Weights of a small GPT-style language model, trained from scratch on English Wikipedia.
Size: 12 layers, width 640, 8 heads of 64, MLP 2560 SwiGLU, vocabulary 32768.
Each number is 128 + 24 x the weight over its row's rms, rounded and kept within 0 to 255. Layers, rows and columns count from 0. Numbers have three digits each. The size before them is the row's rms in percent of the matrix's.

# gate: layer 3 MLP gate, 2560x640, rms 0.043, rows 1129-1228, columns 600-639
# up: layer 3 MLP up, 2560x640, rms 0.0428, rows 1129-1228, columns 600-639
# down: layer 3 MLP down (transposed), 2560x640, rms 0.0315, rows 1129-1228, columns 600-639
gate1129 101:131127102118143151141133160156134121111104139122160089128149146124135112114120125125097107134178107154100145145168147176
up1129 105:138092127101106120139134112154123166170119117101167122163123107110147096170139165143128185180103125172086122133102143139
down1129 098:077141158150150124126108093146110114134134141134100112162137125148142135113129162125121154125143086120098106119115149125
gate1130 112:132159156098132134113137101115122095121101154105105182152138115065081127142138086113149111111123100115114135160108113152
up1130 105:131136088149103150142131126093112147127131083145192148119153149150134125181117111151092117146112100139159125163113125155
down1130 104:107154128098107144121132144118137151084096126140139132075104130097099120116106110088106083101108149124106121133110113124
gate1131 100:116123123107048120134142088133116125064119124101072160133140107112103094131101125091115156109140144144140125102119145169
up1131 097:103135134156127156150174117133124120115169135149157158107107099106095131149103104147146149132095119164138134137134121122
down1131 097:150109133114094163140156147168096128114163114135110143124140168152149144117140107125113165091131110142106141131086128176
gate1132 101:177111157157134124122133123112135116106110101130099085150086105082114146131112124142173160142091091116121115123147170120
up1132 098:156114192183121112128149135128150095125070123131129119119114126094139137160140158100124122165104079126122124161154110105
down1132 099:096122107129105118161173164143117066131090095154112107129100152128089107118107131161117125096113138119151128119114115102
gate1133 094:083146094175162110128139121144128130085144127150151139111095097131163144158146129091120097123103109114137140099152129124
up1133 095:117133124130137108125075165109145139174136146122125128161147112111172137151089122124104125118107145094130116137128112105
down1133 095:141121133096140158130106176167123137110118150102109136152121155097077149132116126132089095122103127138132120147152135127
gate1134 095:112108129132171139103142134130102116124161136123135072123162129132142132125140130126101073087162148115148120141132177123
up1134 097:110159153102117127158134128115126117087118166122155134104145124132085092093150110117140151115153152172123152192108127133
down1134 101:121122150129112119119126082141092165157105157159122153080125110127145087131073110089139134112083115145125141148153105141
gate1135 109:125088142094135120167126170093154098109151138113127144110121162113131096102074135134111081134085113150129149119095095142
up1135 098:149110124119108078115132110119139133102170155151097106150179116149120110091115161086139141139129123100120148128105137139
down1135 099:147113158176147105120122150102130121139132165142156119057123147121144132095094139110118103095140145124122145122154100142
gate1136 105:130141127114140166114102100135143125117138117164152144136077078128120117133098141123137147121145119103131159121181115167
up1136 108:103103110123078110103145128113095101187141091143097142127159116099156156122155118143135085144116116114152152114158140154
down1136 105:110130135148141109092081133125095138107130103139114114103104116091146175130126141168135133161131112161162110106101111129
gate1137 097:145183113127079137127158164116137125140143136119114117133111157111122128087146107095116131130166118166131090141106136116
up1137 102:098168110115119120163130105098129141178119111104110139148115110125099192154129097129113168134122118089121131145149114137
down1137 094:128148089100124141154133118130108100139142132130156169083118095118156144104182120123087103138071127092092113112094098136
gate1138 098:149129129121157109128106142163153157119126109120145116148133117133133137196138148100184175118085101129141095146117134090
up1138 096:148124150126144136143107113119108134135152151146145173142153128121097112134174158129115125151124131154121084130135106141
down1138 102:143125154123120135119151141108133152110141155127114128105130123118157113142155141123091151114130135138044173154133138133
gate1139 099:136133126141146110136111133138130097144154195138145143125125157100134121127161117105068094147156148161129066104134176131
up1139 098:121110131154077128129172144108117090145134097130150103198125098150131144113172123128143099123107179145131156127126105114
down1139 103:097108129149126123129130131135159172127160113085143085098153159116149133105116113152109168128127153116138127141144122155
gate1140 102:152138105147133155155172130103171124128090143116113074135103118136129111145122086121146113101152119146120128169167144124
up1140 106:110111076110109093112137117113119121130092148138121141141155117131118105105149110106115134131126152153121139121137135128
down1140 100:172159174116110168121101106077183181121115164115127083138152118087124099135155160131101177100063160127123147090126138132
gate1141 099:162120150154099089168167127152179136107132177141130113129132146133136126094111112169110111118181147116115105107115126150
up1141 096:146127120138137090116131135134154097163102136115108125122146141120148121141165111099114114162149149149108137124141140122
down1141 098:178134113148114082134117145128135086130143123180116126127149095130149091131108124163119134155122103104157127139095139113
gate1142 103:138117146144106120137187147119114124095109139092127127157163076136174115095105163107137118115135074092105121128132140153
up1142 098:151126120126134143084151098121115143107130165146177123117127127115131125089147117161152170128156113128169108129091133107
down1142 102:100141110084103151153130146104106110081131150168143101129139119137111149134116085125147096126148151132082143124107117193
gate1143 106:141137163093119128112097141114173152140115132157116165107108111111110148126195141153121109167100094119098139134146141131
up1143 103:108186092175096157132119124121097139105142114108117116133139122108111121154054118127101108087129119110097170173136137111
down1143 100:148097102118152098175058134102155079124108123132129126141117146119136152123114120121088153152102136128102126097195174094
gate1144 097:146117159133097113133088096142148099146110087157147141126063072137113100134139102126111103111138124136169153142126134152
up1144 096:116136145134121139115131079196100132134120150161107117113139136140159126132138112125100108112125108114153125141141141161
down1144 098:130175121075162127143132173121103139180167139163140113137149140118158129126063087102157144147120133113109124133119107116
gate1145 095:157134132158136151149162145126124174078130131098142153115173134130136120103122090126150141117157077140123105137109151084
up1145 097:154167094140131156136106155138161071127152122113165082125130109139085094161100133156115116123106149078129145149151121133
down1145 101:103120143131097174154139128147120061114108149081173101128147089094088105145109137106146099119114138074074126134137083122
gate1146 098:125128129130127095109138124162149106118105109129147113132077108113152090097148184077168152100148089145117134166148106125
up1146 098:146145129127135102145114104119142136096100129153144132137127117115182073114118092119123162091107113108126104098159119084
down1146 100:134138126077111128139109146115109110142153120169146108140163139112115151131125112163165083143153090120139144102167106139
gate1147 097:120119144177139153096117098145125134143112132135128121135125187144113114122120134117136110117185119158122146114125113121
up1147 095:112103100128100122043108119123152151153135163107146089136162100121097085082102169154119101087178145112100101151128118147
down1147 100:153149107157148111117120129108105104107103120109155098077111078103167145111143171137108117157161097096121143138185116134
gate1148 108:137133106135134138108116167156128134092102100116148125113098103115152117152076118119191124109111161140198092145145143107
up1148 115:148084126144103118127125147122165120144116100094160149108187127083099158134169140131121107121158105083106136134135140137
down1148 101:158128141112181159117135108137146155114122150092137104140157128127124119141116105123154116106126075120171143089138158132
gate1149 099:100125105160121144116117144093091076073108110102089134123101094102124148094109140119125115142150081168102126142133113117
up1149 101:127137156082122159135149137135142125154129106137115131138131155112169173148144140141144140171135064138110129124125094064
down1149 098:081109128148153120139128172153123140101162138149127134112142136098076113114128129132091136137163133169107127127166159163
gate1150 100:148127120136098158107124151164121120107148095176135104134123139164115125107131149117104109156139112094134103139113134115
up1150 105:117114142106104153141145128116138112124133148132165122121100193081104075137152128135106150128125149097142115139171126197
down1150 098:127120146111136100106152142128107083162135096113200123135111143139160114132146151148150113122121135122131144100120129143
gate1151 099:127132112096117134105097119144095126147095128170112164088103165103125145136162108115098093130124147124127116128102123119
up1151 099:123099126121125088158128075144146105187129121109116123128155142134095122126128139140127122133129150139127141149144159150
down1151 099:157111093159118118128145144153096114116152136145111139107152101138125106151145083125090133129175127144142139121109123131
gate1152 101:154137140175092156170098118111171144160126109109136129138172131129132142116117179117110112109148131142154118132134097140
up1152 100:168109120108099078125138102110121165189156145180127157162130145125118133140174087130082157110145099137085132118124113111
down1152 101:136161080160133137136105164112137107170135125127125121101138148140143132175148099116132109070108123154103094114110122148
gate1153 114:127116083145142114119138164163110118116122124169141092145128135151099066126118087087137125098156154114123114119122157136
up1153 117:097134116132160130121119142129105142161131141114145146135106171108122110138082153133152136130158089079140110099158154126
down1153 100:118164130153101124156126086129167086121151112186105092148145103115122135119165131121128148113122118158123115165160098140
gate1154 095:169132105126129119120076157109140123126122170086153141112117123121178087157171141119120124113094078114158067119120148135
up1154 098:144126107148157161184090130155114132179086120207179124106106130154136137126166134130130150120135081102151183154103078123
down1154 098:133089091063142102128143086099109141125133079153127109145111142124097157126132135143138098143137166125108136116132113107
gate1155 100:194164092139102119147132140102072151099153105157109175122175100114127124161121142120146102169093102126135109098126123110
up1155 100:177138131167147106123145145138160152125166128136142138136119130141137088122142110119147211162152087136158092118149116132
down1155 102:145123127080127105109117125110120101100105089166135179106135131119084119056105112098095124100150133129144123129114121119
gate1156 104:139108130122105122154149136127151151171144158172158125116122161092125088125148134139127160120152149096125109159091144113
up1156 097:118056170084155062174149162131177116128133076120135120091117107112087070118126127179107159127103100117110069110121105086
down1156 097:130094120140143128090109115126113080160142172078132140130148125135176129150112123143136108112096129116198110066115120083
gate1157 096:164127123117102123170132146127121116108082062123141138091163119123103159129120113099138142123132111110099135120108095111
up1157 097:149153147171136167141115116158064141114180157185128136105121130148141166115131090168127136101143104118133184120109138122
down1157 101:161151115120153156044181083149094116114099133125144100140133125141119111092121127115172113127130117126148134078113126164
gate1158 103:082159140160134134133124126098155167087110122128123179148159143137138121161160121161150052140138116122157179092157176132
up1158 101:140122126117163139162137088127112150137114159103114127144132177117112180124142078130129133152119105135146180139121114150
down1158 103:133126128097145148127148099107133138124085120150131112081135104103083149171107129134108150137142122171103114127096149124
gate1159 102:158159158155126133159154115115082120158147135124182113156109146113102101121125117118131135115099098100132152132140122158
up1159 099:145083154095092138092119076110190125181096158131154125113163124128144186133092111117109104106104143141135079111098124124
down1159 102:103130114131142115146156146096187132146106151157113107103134123089149093142148123128105100115168106141124151168101087146
gate1160 104:122135165144131144138122070132142152124117166127105094123091156105169119125125144147089138150116108119139078163146120051
up1160 107:156140138132071141124138108162137129141172120162095190108085106173112114154135107155130142159149123123092117167137096119
down1160 095:140111129155176113114115071080156144139105161127128147108166089121160119134113161143121127187126123165167119129132143133
gate1161 105:112124154162152145184143140135098122141106136093123144074123127149126112127086167127153123143154126163136134167143115121
up1161 112:072133140093156107126149167145136121145124142122103127105130117114112139120113119130087126128145204171127112136128120120
down1161 108:141101172120131119144117153158111133146110106076112143136130105130144122146125129173144087145157130135144137158081124099
gate1162 098:106121148161129162146120153143120091152127116162125157150059150118099112143131126112142133111112099124118127061102135116
up1162 100:106150101103128114118089144132094103155116140145123117137148128097125137111163153112094078117136138108150095102136130129
down1162 106:094141122183116129157134160131104143123144150101143133127127154120096121109072163129108157127101143168103151140143157104
gate1163 096:138107129161104111121108125104135118123128137125149123108111121134165121113127130079123115169135143150129093120129135139
up1163 097:109089156141083131107128167110118150193125114142144146136122133148130146110174122126142116120160108111133091102155129159
down1163 100:148143135168123140135155089140131136075123135114099138122111116129113143124128118102171083128125126099168087126135103160
gate1164 107:144136132107110130097159126109113132098105142103165162145144097116139120142139175111090116117152160135128153154144144146
up1164 112:128140099110127124122128139120117141101109189126155153136119133154132141149116139133109141099127161103134106131131099146
down1164 106:119141113138143143110137171093119129094118119126140129141142135144117098165169149136116110131147139111126120098112129139
gate1165 096:169151131093138191106155147122168143120151117142155155091121141129123103133147136180162147140134137140135070111172100161
up1165 095:124116088105121165102145146110175062123142150119166094098130123133131123110145124132163115166115135120166140173130105228
down1165 099:150143125119146109072133174128117156071103082126124128139096153081184138129104114141148116119119138170121073143104134172
gate1166 104:112132128086148151138102125144143138132133129136109128164112104134116116124109119153117137148173117128141110123094142155
up1166 106:115113103109157107108191145136176159150120140143111147104073122106151093148138096129129131104116101141148074109150125144
down1166 102:111144139093151105149094126108124123094133126140145129128071142134143112128090116157132099136134107118119113118149106164
gate1167 102:134157119142101156106140099135121121114125111124185103134106101134128133126100108137117141136105122121105136130119092126
up1167 097:077152114164151145117110119110154114146109136116149142120156124139116124152101108115124143107135140104191133136155106136
down1167 101:120129149099150125126103070130118125125094144114157117103148125123111160159111094127186113166105146111141128098124139129
gate1168 102:135143118104143103159125099115163110118119108134091129097161141088118106091099160066105143129096127125105138103127102120
up1168 100:098104147194145118135102116139105139132094074121108128153118100106118152128122115120113143131126121167130121142127149106
down1168 105:106153131103108146100128157126126121097123127116142101168127127148125097137130075111143137102105144118133114123122093141
gate1169 095:158137154144066168158117127188109120119121112121120098138109155166089148162078139185108115140134151115123140131142133151
up1169 099:147127138102149124121147130118088099139076107129106122081113129123142120141092109177122120135096138124111102113124091146
down1169 100:113121098127098134184090134148137141168148101085114086153110177183164153120120102144134154112121099101128143103143142091
gate1170 094:133136163134158181135127107109150115112149077158132094106086159134142133138146160118142165168077074122166107119150132119
up1170 093:141154095116097154144131153142125159138132104104153116124115142151150130109102095116070117139102149135114148096105146134
down1170 096:100148152106073122115135119139179165147129083107101115145096122136125144120154124078105136160106137124171131141105127166
gate1171 111:122100084170137118154142074134171132154118142069090085115151067126119152146125145090144087105114117148104124126102113098
up1171 108:186079131106087165138141143108125111098108144132168111121093141127135145139126105090133126146144157128116091149153128137
down1171 099:117108177184123176140126120121092145140113112134102120123153128154092150130137121133124110156116154088117157141096148104
gate1172 095:145142163132130109148144113167111103119136135092096113086155094161182095141103123100118116128106087098116064119167083137
up1172 096:149149126148113126141111113138142101129125099124105127103125086115062108136138150163148118144144145112114128145144114148
down1172 098:163094142139079149123144133160122124122183179092116122133145100136142144092176135112109082140103119154158128128140111166
gate1173 100:177151117088097111137102095132121122130117127148157124111138116113140164152115151105128103178117110121139121151183164171
up1173 099:120091140113164086155116104106155093140165101146160109108084156134111076142132141102081139131145150133120133109131085165
down1173 099:109114099086130097116124097157092121126114130144101132117095129166130123169097126103160098122087116132072129130135130140
gate1174 097:132148130125146133111120121087123112125096132133140100144122111107102158107135120096148110118093097108145117141155148177
up1174 100:095170124122143125105121106135133128117116147161111122112107138131107141095119101132173128134126114120130105126098133156
down1174 100:106125077146093097152141139111172120116153162165141127145110102117123138092099109118125151123086152171145139106160098137
gate1175 100:116117118161115088108165094146140080117164152128136088135145119166170078134111120159107154133140123178139146098099139113
up1175 101:134136150101155128130103137150132143124140114139144087080121140171123130171154145120116143128125118150118170120151163100
down1175 094:121129124143078086128145132072147122137149183179176183109123141121127168157173163138109126170174090136119128124145167064
gate1176 114:156121159144145144120111159127146105115109069096181136193092153176110121138166146069117127127154136151101106118091109138
up1176 118:143106107143112124117115083147110133080126141132123158078166143081088083166113101145104106150107122131136129121122125100
down1176 098:121089128113112125139090127132100139109116097126105124134110146148152114128112151072128160138120146109136146128128162147
gate1177 098:158128142133123121106119084153164119114145099116121171177120119122149143125116099127120112121110103138118135141125145134
up1177 101:115119146151081109130130159101082110111124119110145101106125115144096149190130175135149096111099165104143173121174151112
down1177 103:131144090118117116133157126149125105132144128122123125117126088158149142173142118145127108110117145127120162132158137157
gate1178 105:103148138157157109142122122125153124153124129101059096118154077181129136158106136168106105104139093123135129110099129075
up1178 099:150093133125137151111114141159124164105098111128120069173149086125123133160134125150116051121134109176137111142082102116
down1178 100:141117158125134150178126175113128135149143106161135140116104153133120125148164106131151126115157107123113081095134189120
gate1179 101:164114129171120153120140131146111133146132155151137102136144109155162125124113117071153110131179116177161115121129141150
up1179 105:108094131128147119062129146149143159167216091155131143144132146123129159099131125140139103086140154093131122082136133159
down1179 107:098111147123124125125134116126141157137114121116123123131135106133147110165133095145117109076134167135129141185096129112
gate1180 099:081099112124079105170056170148173128162141158154121108141113142123113109175129141120101090136160154074105136159109172126
up1180 098:146102128120171111154130112165112111141162096159152126129116124150192122102065092151127125142088176124123131139116152141
down1180 103:129115165118118137132158116151116138122134113149122126137137169067149076124136183167161137139151114114113145143101129094
gate1181 105:176171144161112120116114085160118120122131102146138152144144128087101133104115119123169166120163171133129140163119145186
up1181 107:129190075138175160149126128146135127131117084130109145086093106109112148124124153153134084169139064116126120069093108121
down1181 101:105133083124143099119103125122128120136111119122106125118124161102114084115118094141177162142152098099129125104101142120
gate1182 101:140126111117152133130116123137137106142154103092119120159143105152150110156127124099126150118130155139117116088107097114
up1182 107:089121111132144161121157151114141100164100121164151153103136170131110116148168136130127145109139144165056145134132099129
down1182 103:120100095087123109144140118132121088156144139140127129151099122114149166158124143095144106107162102156112080129102139143
gate1183 104:121182133142123153112146110130094134122103164127138121140158178107116125113128141098100123109083090140108106176110120155
up1183 104:160181078129105135097153122120148123110118142140109123118131122152112140095135116116134131071109118142146085146122133076
down1183 102:111160101133149165129092138094169107121124147130084129135137182176120154134115149104148112115131123107125130108133112108
gate1184 092:168123169100141161144114123152090144099142139120168070123113123145143125123140134120077081174133082096153081140142127139
up1184 091:094163105165138137109133153122093167127129151132141074158125110088130146146123136155097130146141174118115175134128115150
down1184 095:147140124147141106139164152130138138104182154139107118112110133110100157107099116119140144137117097107145082155115105125
gate1185 108:098110127139090131136140120138080127147117146169122107100119092100117160142160139167152174131154133122091137139134147154
up1185 099:100129090143140138128133151150132136099166135113160142124110131119097080121107136127109095114106124153096134133166120095
down1185 097:136142108072104140131114126120142091120135142106176137117105117102124118131148136184153115148120122122148068103133124125
gate1186 100:145048119119064116137134138119122132119168094129109116102107096154157152080113127161141173171126118170111140139137154120
up1186 098:140128096149108122139111138164123094145135139108131149146120123123174089137130148117128148116102125173138142150066133141
down1186 101:094123158135099121197105116152149081063148136115144110122175094115086136135137117120087122116094121085147108134168141132
gate1187 100:092129089112108120154140111128146132123153117141127112119170175139112133125097148139132142110133096152167099162111111154
up1187 097:113110121145123162145149133147142109144155153074149147145144123162192139135092108113116142143200149069143143121082188132
down1187 101:102164123148130082137109141126167142148143128103116130134091108084076107133145150161112162124193115123162118122156107147
gate1188 098:126136111096146173110152092115199126131158120099176110137131136128105133126097132132132143080110159117096131115071122124
up1188 096:110086163173105130135145128132086182143117128133131135132052118096136148151140140099137112116138098137125121134159114098
down1188 103:134119142080120091101112130128117105130124121117137158173133108092141117105085129136131107130125159114136106092089135092
gate1189 099:160112129138130137116113105147125121168129107117150136118112115122121077160095139112107136157159198106119127187109085122
up1189 097:089135123113143157161100130151126120155131148140145177083142120103118109148141166165123119126158092176072112093142118132
down1189 101:145119129146099172153143130119136131162181127157123090111124106139148145125127121162156124129183109137129099124126121079
gate1190 099:125122140110100126161137150171121158106099084124084126185135101145116121121102143118130100140154161161124161118080113130
up1190 102:114112113124144111120109122163120101156129141173135129133115177133078150125140139094125166150140129138111107166109130132
down1190 100:146138101165083125162179119106091141123118124083080119141134098099137148135103109167137147171132171093139108143079108113
gate1191 094:088137162103070153157113084074108106130110110111125130082159131151131162119113102069124129112143108105120140142121088081
up1191 098:149122067149133125104153141049149106096146120132112127123103177124165118167104121149132078121157122140167178148126120119
down1191 097:114123135122133159093106133112160119135116128105115149140158158130171118095145127166124134098123136091096125154142165115
gate1192 089:108112114133110152159131113138144107141143088159137115119141139125106137149077108147156113100162141162123118126140133137
up1192 091:146187114092137103093087107161142085151061125134134146125151146130114070109131130107129097120138153139097136142141097154
down1192 095:097093122096119146125109163152118123113176094175120166126111132122152104149148099133133146117107142092142105108119135108
gate1193 099:125106154114074138123109130130153118099117139152172152116149145127108169156115114141144140100121130148116135092130150107
up1193 099:102145052137126152152153147125159129096160173118159102104134151122099142139118110090090112137147088161085153109120135124
down1193 102:169164180145167150128132143133077089140135132149108083119142148122119121115158141115155140138139115130128142125071106111
gate1194 096:148095125114066155122131129125148144141134142119101153135117163120116087130142143046174129109138125142098141160148142095
up1194 096:153163091151123151154130163160136151102145164123174151125134112086150127078101150165095146093111142147098116160212134075
down1194 101:140158073070081158120131098106132123096149156126156117163122104113142095096119131158159124102130105100134135163137172075
gate1195 097:156124145161151117125136102144115091119135134089138168080101124147121172128132095124133107078169133106053139151136104107
up1195 096:140117133126086132130124170144140155064147142114150126119107136116142149088119099127128101133101093122077107134105126113
down1195 096:134104138107148111118123146149121141161100129141149126164129101130132128138085133162121139126157130119129134107095141128
gate1196 100:122149137147123106104131164102121090135224153120133141133124111112118129114129110124147138174098119123154126154118127141
up1196 100:142084169159134148120151168147104129146156119147122129107146098104102157130178120128149179092111168115145150134085113134
down1196 099:148135131138146120107141130161111134121146133151092106107090128164117110148134095127140145168105160110079159113129118128
gate1197 100:067136141141117176107089126129173099140116109108123125138122107113123098161148121110113144130163156126117122159158104117
up1197 099:137146126104113130125108154129165135120160122096132092122098139146130122142141112162117093119099172128096104097121100180
down1197 099:127129152128162131107109115151135117112125135127114167103076145167149108130090122128129155146115131171138108146133121105
gate1198 096:097131114132111116132126125145158114130201119154125135093130087157127126155099132158190101118159123168163144134109181157
up1198 096:106100115157118130145056131123129112152131104139122098153123186122115120098120111113104149140134145146166095090136107125
down1198 097:120113138114093153151157085121111079174121126161123130163127138160130130120170131125133089155129114149133136123101169094
gate1199 105:140133149196150118129084104112170149170086131159147139139124111111127131124140150148122131155121091130092177117121125132
up1199 101:110184114133121096109140145104142093137094084141128120129146084113132128124147151095099129130170118141105108104127156127
down1199 100:167097113137122123122095107140101196157133151130143159118120130184118106135109116151132168140129157118140102112083134149
gate1200 102:125094105139152100153128116096161134101150127137131154137147113102094112097111135166136142118071133161164094140132108165
up1200 101:177141114117143116136120118160134125092104136120139132065122100129126155136141139174144129084138104135135110175034121133
down1200 100:171148131096154116155128138127146121108136129079157127178140156109152137145120101183118104126095152094129130166146148121
gate1201 096:119125094142125120147100135129060107106112111076100116107157111119131107125126114134112135133100177096091112095105170112
up1201 096:153128138094144091116177145155121098149178118107070123119116120115122111108143089127112131143130128142099058126108127122
down1201 100:144079140136135132140128126098133091138119104141120096148154126153145125085121130129155095118115106121131154150126134122
gate1202 095:080096128151127094138088146080121120132146141090150090110145126106134133164114126128145127110150130122134167119109147138
up1202 096:139106133143130107123143074102115101152133146154159130100113148146130126173120123125151129124136169111142161165106144143
down1202 099:104131150134113047177148111108118140126113135162106145134119190143107114153116147104156123138140121127145172122137101164
gate1203 101:155117142131137139077119088108105147127170069153083136106117102095171118091125165139149120094092146146099116141105132112
up1203 098:150098057099109155125113134142117135092165133105098131126130132120133150149128104130109134125104175116134093091114129095
down1203 099:104125120128156103077130138143111145147132145150143105165141118124100168106144167127120094113137154089107087126120143072
gate1204 097:093132162145172136109120141123107148095120080138177128122106154098088142115144107162135160109101123073142185134139134176
up1204 098:129116063135059115129113129156134120098136100123153164127118147126132100127134104116157150120149120099124150114123139094
down1204 100:144089123160076122128131133180137164112115151133081130142172191132133105144133143125135133126141137075095136100122137144
gate1205 099:132115102141135130090116108125113109146119128118092163125134129159143141144144131130150139126137119162109089114125146124
up1205 095:147163111162126146144092132138133129144164127117112088131108116114112152123097135139082123108172095107120133140130138139
down1205 098:133129137110180084146180111085141151133102112114113176120050101137137102118127091110138120129167139123143145183141117089
gate1206 102:107168132182105123126108115119155156162134115136121094117123125128123124137123135118119158142153125104180141062128082131
up1206 103:106075136110128127064141152124117122146152124140128113118161124113136110138147122091119118126063100159114084189088118136
down1206 096:136148112140117144151098136106166070133117117125151126137164144117100160140138109111123122098155115107125136115153148146
gate1207 106:121144133121108147175099150136142147142098089105117144121106134077099130107162142122102128124067117143109137106121112155
up1207 102:059122117119099116113131138116124085136120137145133107121143151130103138141148109106128100141155126136158119119159171089
down1207 101:092121092175169108125093129162180153117161102111121086124158105170145120117147101140159105128169133151147134096119092143
gate1208 105:121153134130181145179129108115172148137119137142127142151128138123081087085114116131126111134125165155102142125080128157
up1208 105:148160141157095148122138148128117118149127159136139118168083150175122150100107127130115142163152110135094112140119105093
down1208 100:126133155110144129098140104111177119141116151107099113093108144132129156147141066117112119165189147148128161122105128091
gate1209 098:112148113094129093104079100143119105110144097149143186133163136092058141129149106109144107084182125121159169096113171124
up1209 098:098099088136087124142102173139100105106084141114114095122123150156113103112157093110122187117132078129093159131124147111
down1209 103:117152157112114127136132146140166116071136133131092182183121171125073136119085146115119112100118136134155126121120106123
gate1210 105:101174119147176091118128128191150152134160126105104149112165117123074097089176133120152150096136128167109128158109107134
up1210 101:110084134117090155135126077092113146190138120131093119118124159132151099115101124113149123160104155158088111142109132115
down1210 102:106117096151142144115137162137119149148144096106106119133126110122112152109153134141103099127128137115104161156129123120
gate1211 098:156124093163176107137173144103173135169124132126126106080096158113130149129138131112119139132096144133112114134150076139
up1211 102:096107162137101175113163125089110139149111091104155117135137106138102097126135171115115106141116147128163141142141105129
down1211 101:164109148130128132191129148154121143139121099120070111106135086123106113155154190148104151141130118148135122105122104117
gate1212 093:150116107142136063115133180142139145121109143143117120110129111156128113117141138133145140136101138157121075122131096088
up1212 096:139130129089196115141159150137102152140121173105142146186139121123106125150119124130156144137131153144181079200106144137
down1212 098:104124122174177103143073128121113173143136075051118142132142129099124140171144117126111119098133111117127144105130149143
gate1213 100:111139134148067110156082159122138139159124170133102104147124107168112131107133142191129117133112101107130171123151129166
up1213 098:161118117099131143097157116155114149140125119092114129171143112147130158125122090143108092097136123148124138155103110137
down1213 099:133152127188125138105137117141135126152129132116129105127110168132129083096133120114116149116085114139078074115137144105
gate1214 100:132149104075108166089148127116154123117118131102101121130114165154154110084146173117118142132110110110095102168125152142
up1214 097:111111145120114132116110145144127112142160179102186103193121120149145125111093114148135086130089120122101117149153152127
down1214 101:127132127140154119140130137148132122113096119107200194164145107145110119129130156123113140119170105119179123100092147115
gate1215 100:110122123150188089113151136157146122093116092168157124130145131125158132133120084190066117160099127085155147120154135108
up1215 094:121138105078143119121142148156137135146123107120105117100094134132113153132138125133139128157131165137112120112184129114
down1215 100:101115129148156160119131139115121127142156127127116094123104094155119143133124172105110144120111119111100098142126087155
gate1216 099:140156131115165162152103135131139098137083104104113115133140158122139133085141135131155130156160133144156098098098086121
up1216 100:119108133156104136115137135110110128149138169121138138178183136166113095146089128157107140158136107150146156090153124110
down1216 102:145177126146102156093150092127157140125157131136136157141143138114133128106140115159137115157095130131101116113135090160
gate1217 096:133095134102115145134102128166114060155106132112100119122084140143121135144125085118134113146139134093118160099124114086
up1217 090:124144094109128107095125131140161065130133168155175117132163122124102131132106131091086145176152126156166166127117148101
down1217 102:143130125105130105138154116136159127112142070179126147134080130130135099130114119127149109136154144149133073109153137115
gate1218 097:167124135183120140107161087133124135157117155102129138122108078108139168092134091154152135123085135150148141124096156116
up1218 100:121123115114142123159153098144123097135094132148136148086139083149139160155125136167140128136118090153169081102140119141
down1218 098:127112112106110132127108105086135090109177119098168134126084149105128146073120124173123118132140134164157121105111093118
gate1219 098:080133099124179080134149115117172122070103107102144118135155132164138132134122140118164147107156122153139113087096145156
up1219 097:074118130121098116114130129123153111126141123110103094113141139142135111156147122137114174106119136139127104124141162128
down1219 101:131131080120114136125127099119127180110149119147127130122112093116128107100135128110123109125122117172145159112107126133
gate1220 097:117128118112155137116150177119186132082136156108120124132157101136087115089125143167084122149121138117136119123158100138
up1220 098:135108136154111135138125147148132149148127123110120104104125077140177131108145180131133143164114170113132144130091169113
down1220 100:104141104104112131126128154115138142093148146110137124119144143089135082116123155149125129101188144130144122111173137088
gate1221 102:133144097112087106114117134144095107119163128134136126144152150141123079096094106109105093106114134155129146110142128157
up1221 104:136175130132149125131061135080084150142080098119193123156206112077082138105132143133108107148133116103120136174135140149
down1221 098:130105151111133130151108133049138110158114127099089108082129102111168142156146120150104175130152143120153096083134113167
gate1222 100:133147171124099122114114147119145100102161139132136113153131125103149155129085146116116138146103084125124114107118148149
up1222 095:099113155116113136131080106140134136086132161101138152116129081107115113138148134103143154122147159158113122123136132144
down1222 101:096145156130128136103112116140156091091121126130163158126137143110114166119132093148135116096136179155191162155130117117
gate1223 098:164122144143113123116145152112089134159093126114168146160157140113139101125134145127104094148117119119155098117117092131
up1223 097:129131155135120107087137139156144108126145090129119104109117124115134125151180135146133128109108119097106135144156123143
down1223 100:178162087195116162092109132126103162098147128096141138107107156178122143104130144120124168157154134159151101127116100128
gate1224 093:168130125125111151111126181139100088130130139123108139156123134113133108134109067145090110103097163117119139149164165152
up1224 101:149149176073121111132133127079151120170157096138124145138150115110161107159114134138172144137112123129163110102168134120
down1224 098:090097140107138178146099129170114161086130111138146129178092084079101096139163128116148144111142077108154169112136106121
gate1225 104:125115101162165167124114138139130152104138106130116126090162102146168123085085096153167095147179114128155143130154106137
up1225 104:156136151140104121090131103131090159142153119113142127091100142144143139129138094171148107119102161133105121125114148147
down1225 103:098125099158103132137106128145108175116110105138090153135123141070114089134144103094072141145133130101104145119143161123
gate1226 100:085124110150107149129163138133155199158149159123095145108106149157147128142162122142114132139123122160115110135109150127
up1226 101:113125114061143148106122134145089154161089154144151114174127145132128150123125160124103135130137136118158139115142168097
down1226 103:161145111139159135110100143116148114159140142148154129129165121230095150117092138137143144130097099113099168111124126108
gate1227 099:106144169152125135123110144141151155132125153153165148136158117140120124092129118159124144167119112113128129133121145100
up1227 099:093092091160102134140120101149111130165148122111090101165137075137146122140142113116145124081105143123119143091096138109
down1227 098:108175075168099113186127136123119118138126139131139131104154086129190125124086135129131167132130147130145120152127157136
gate1228 098:131137149126137167137177115154080128121176149145158148081163133137166117141079114139137149122125124147138091133145073102
up1228 099:113130152135140151133076117161150134125078158175149159161111115101127118081131099116140126111143150138138136090128130156
down1228 102:120121100123137113143111116120114134122134144112126137127151143132120154165134115096083146151127068153123105125124119114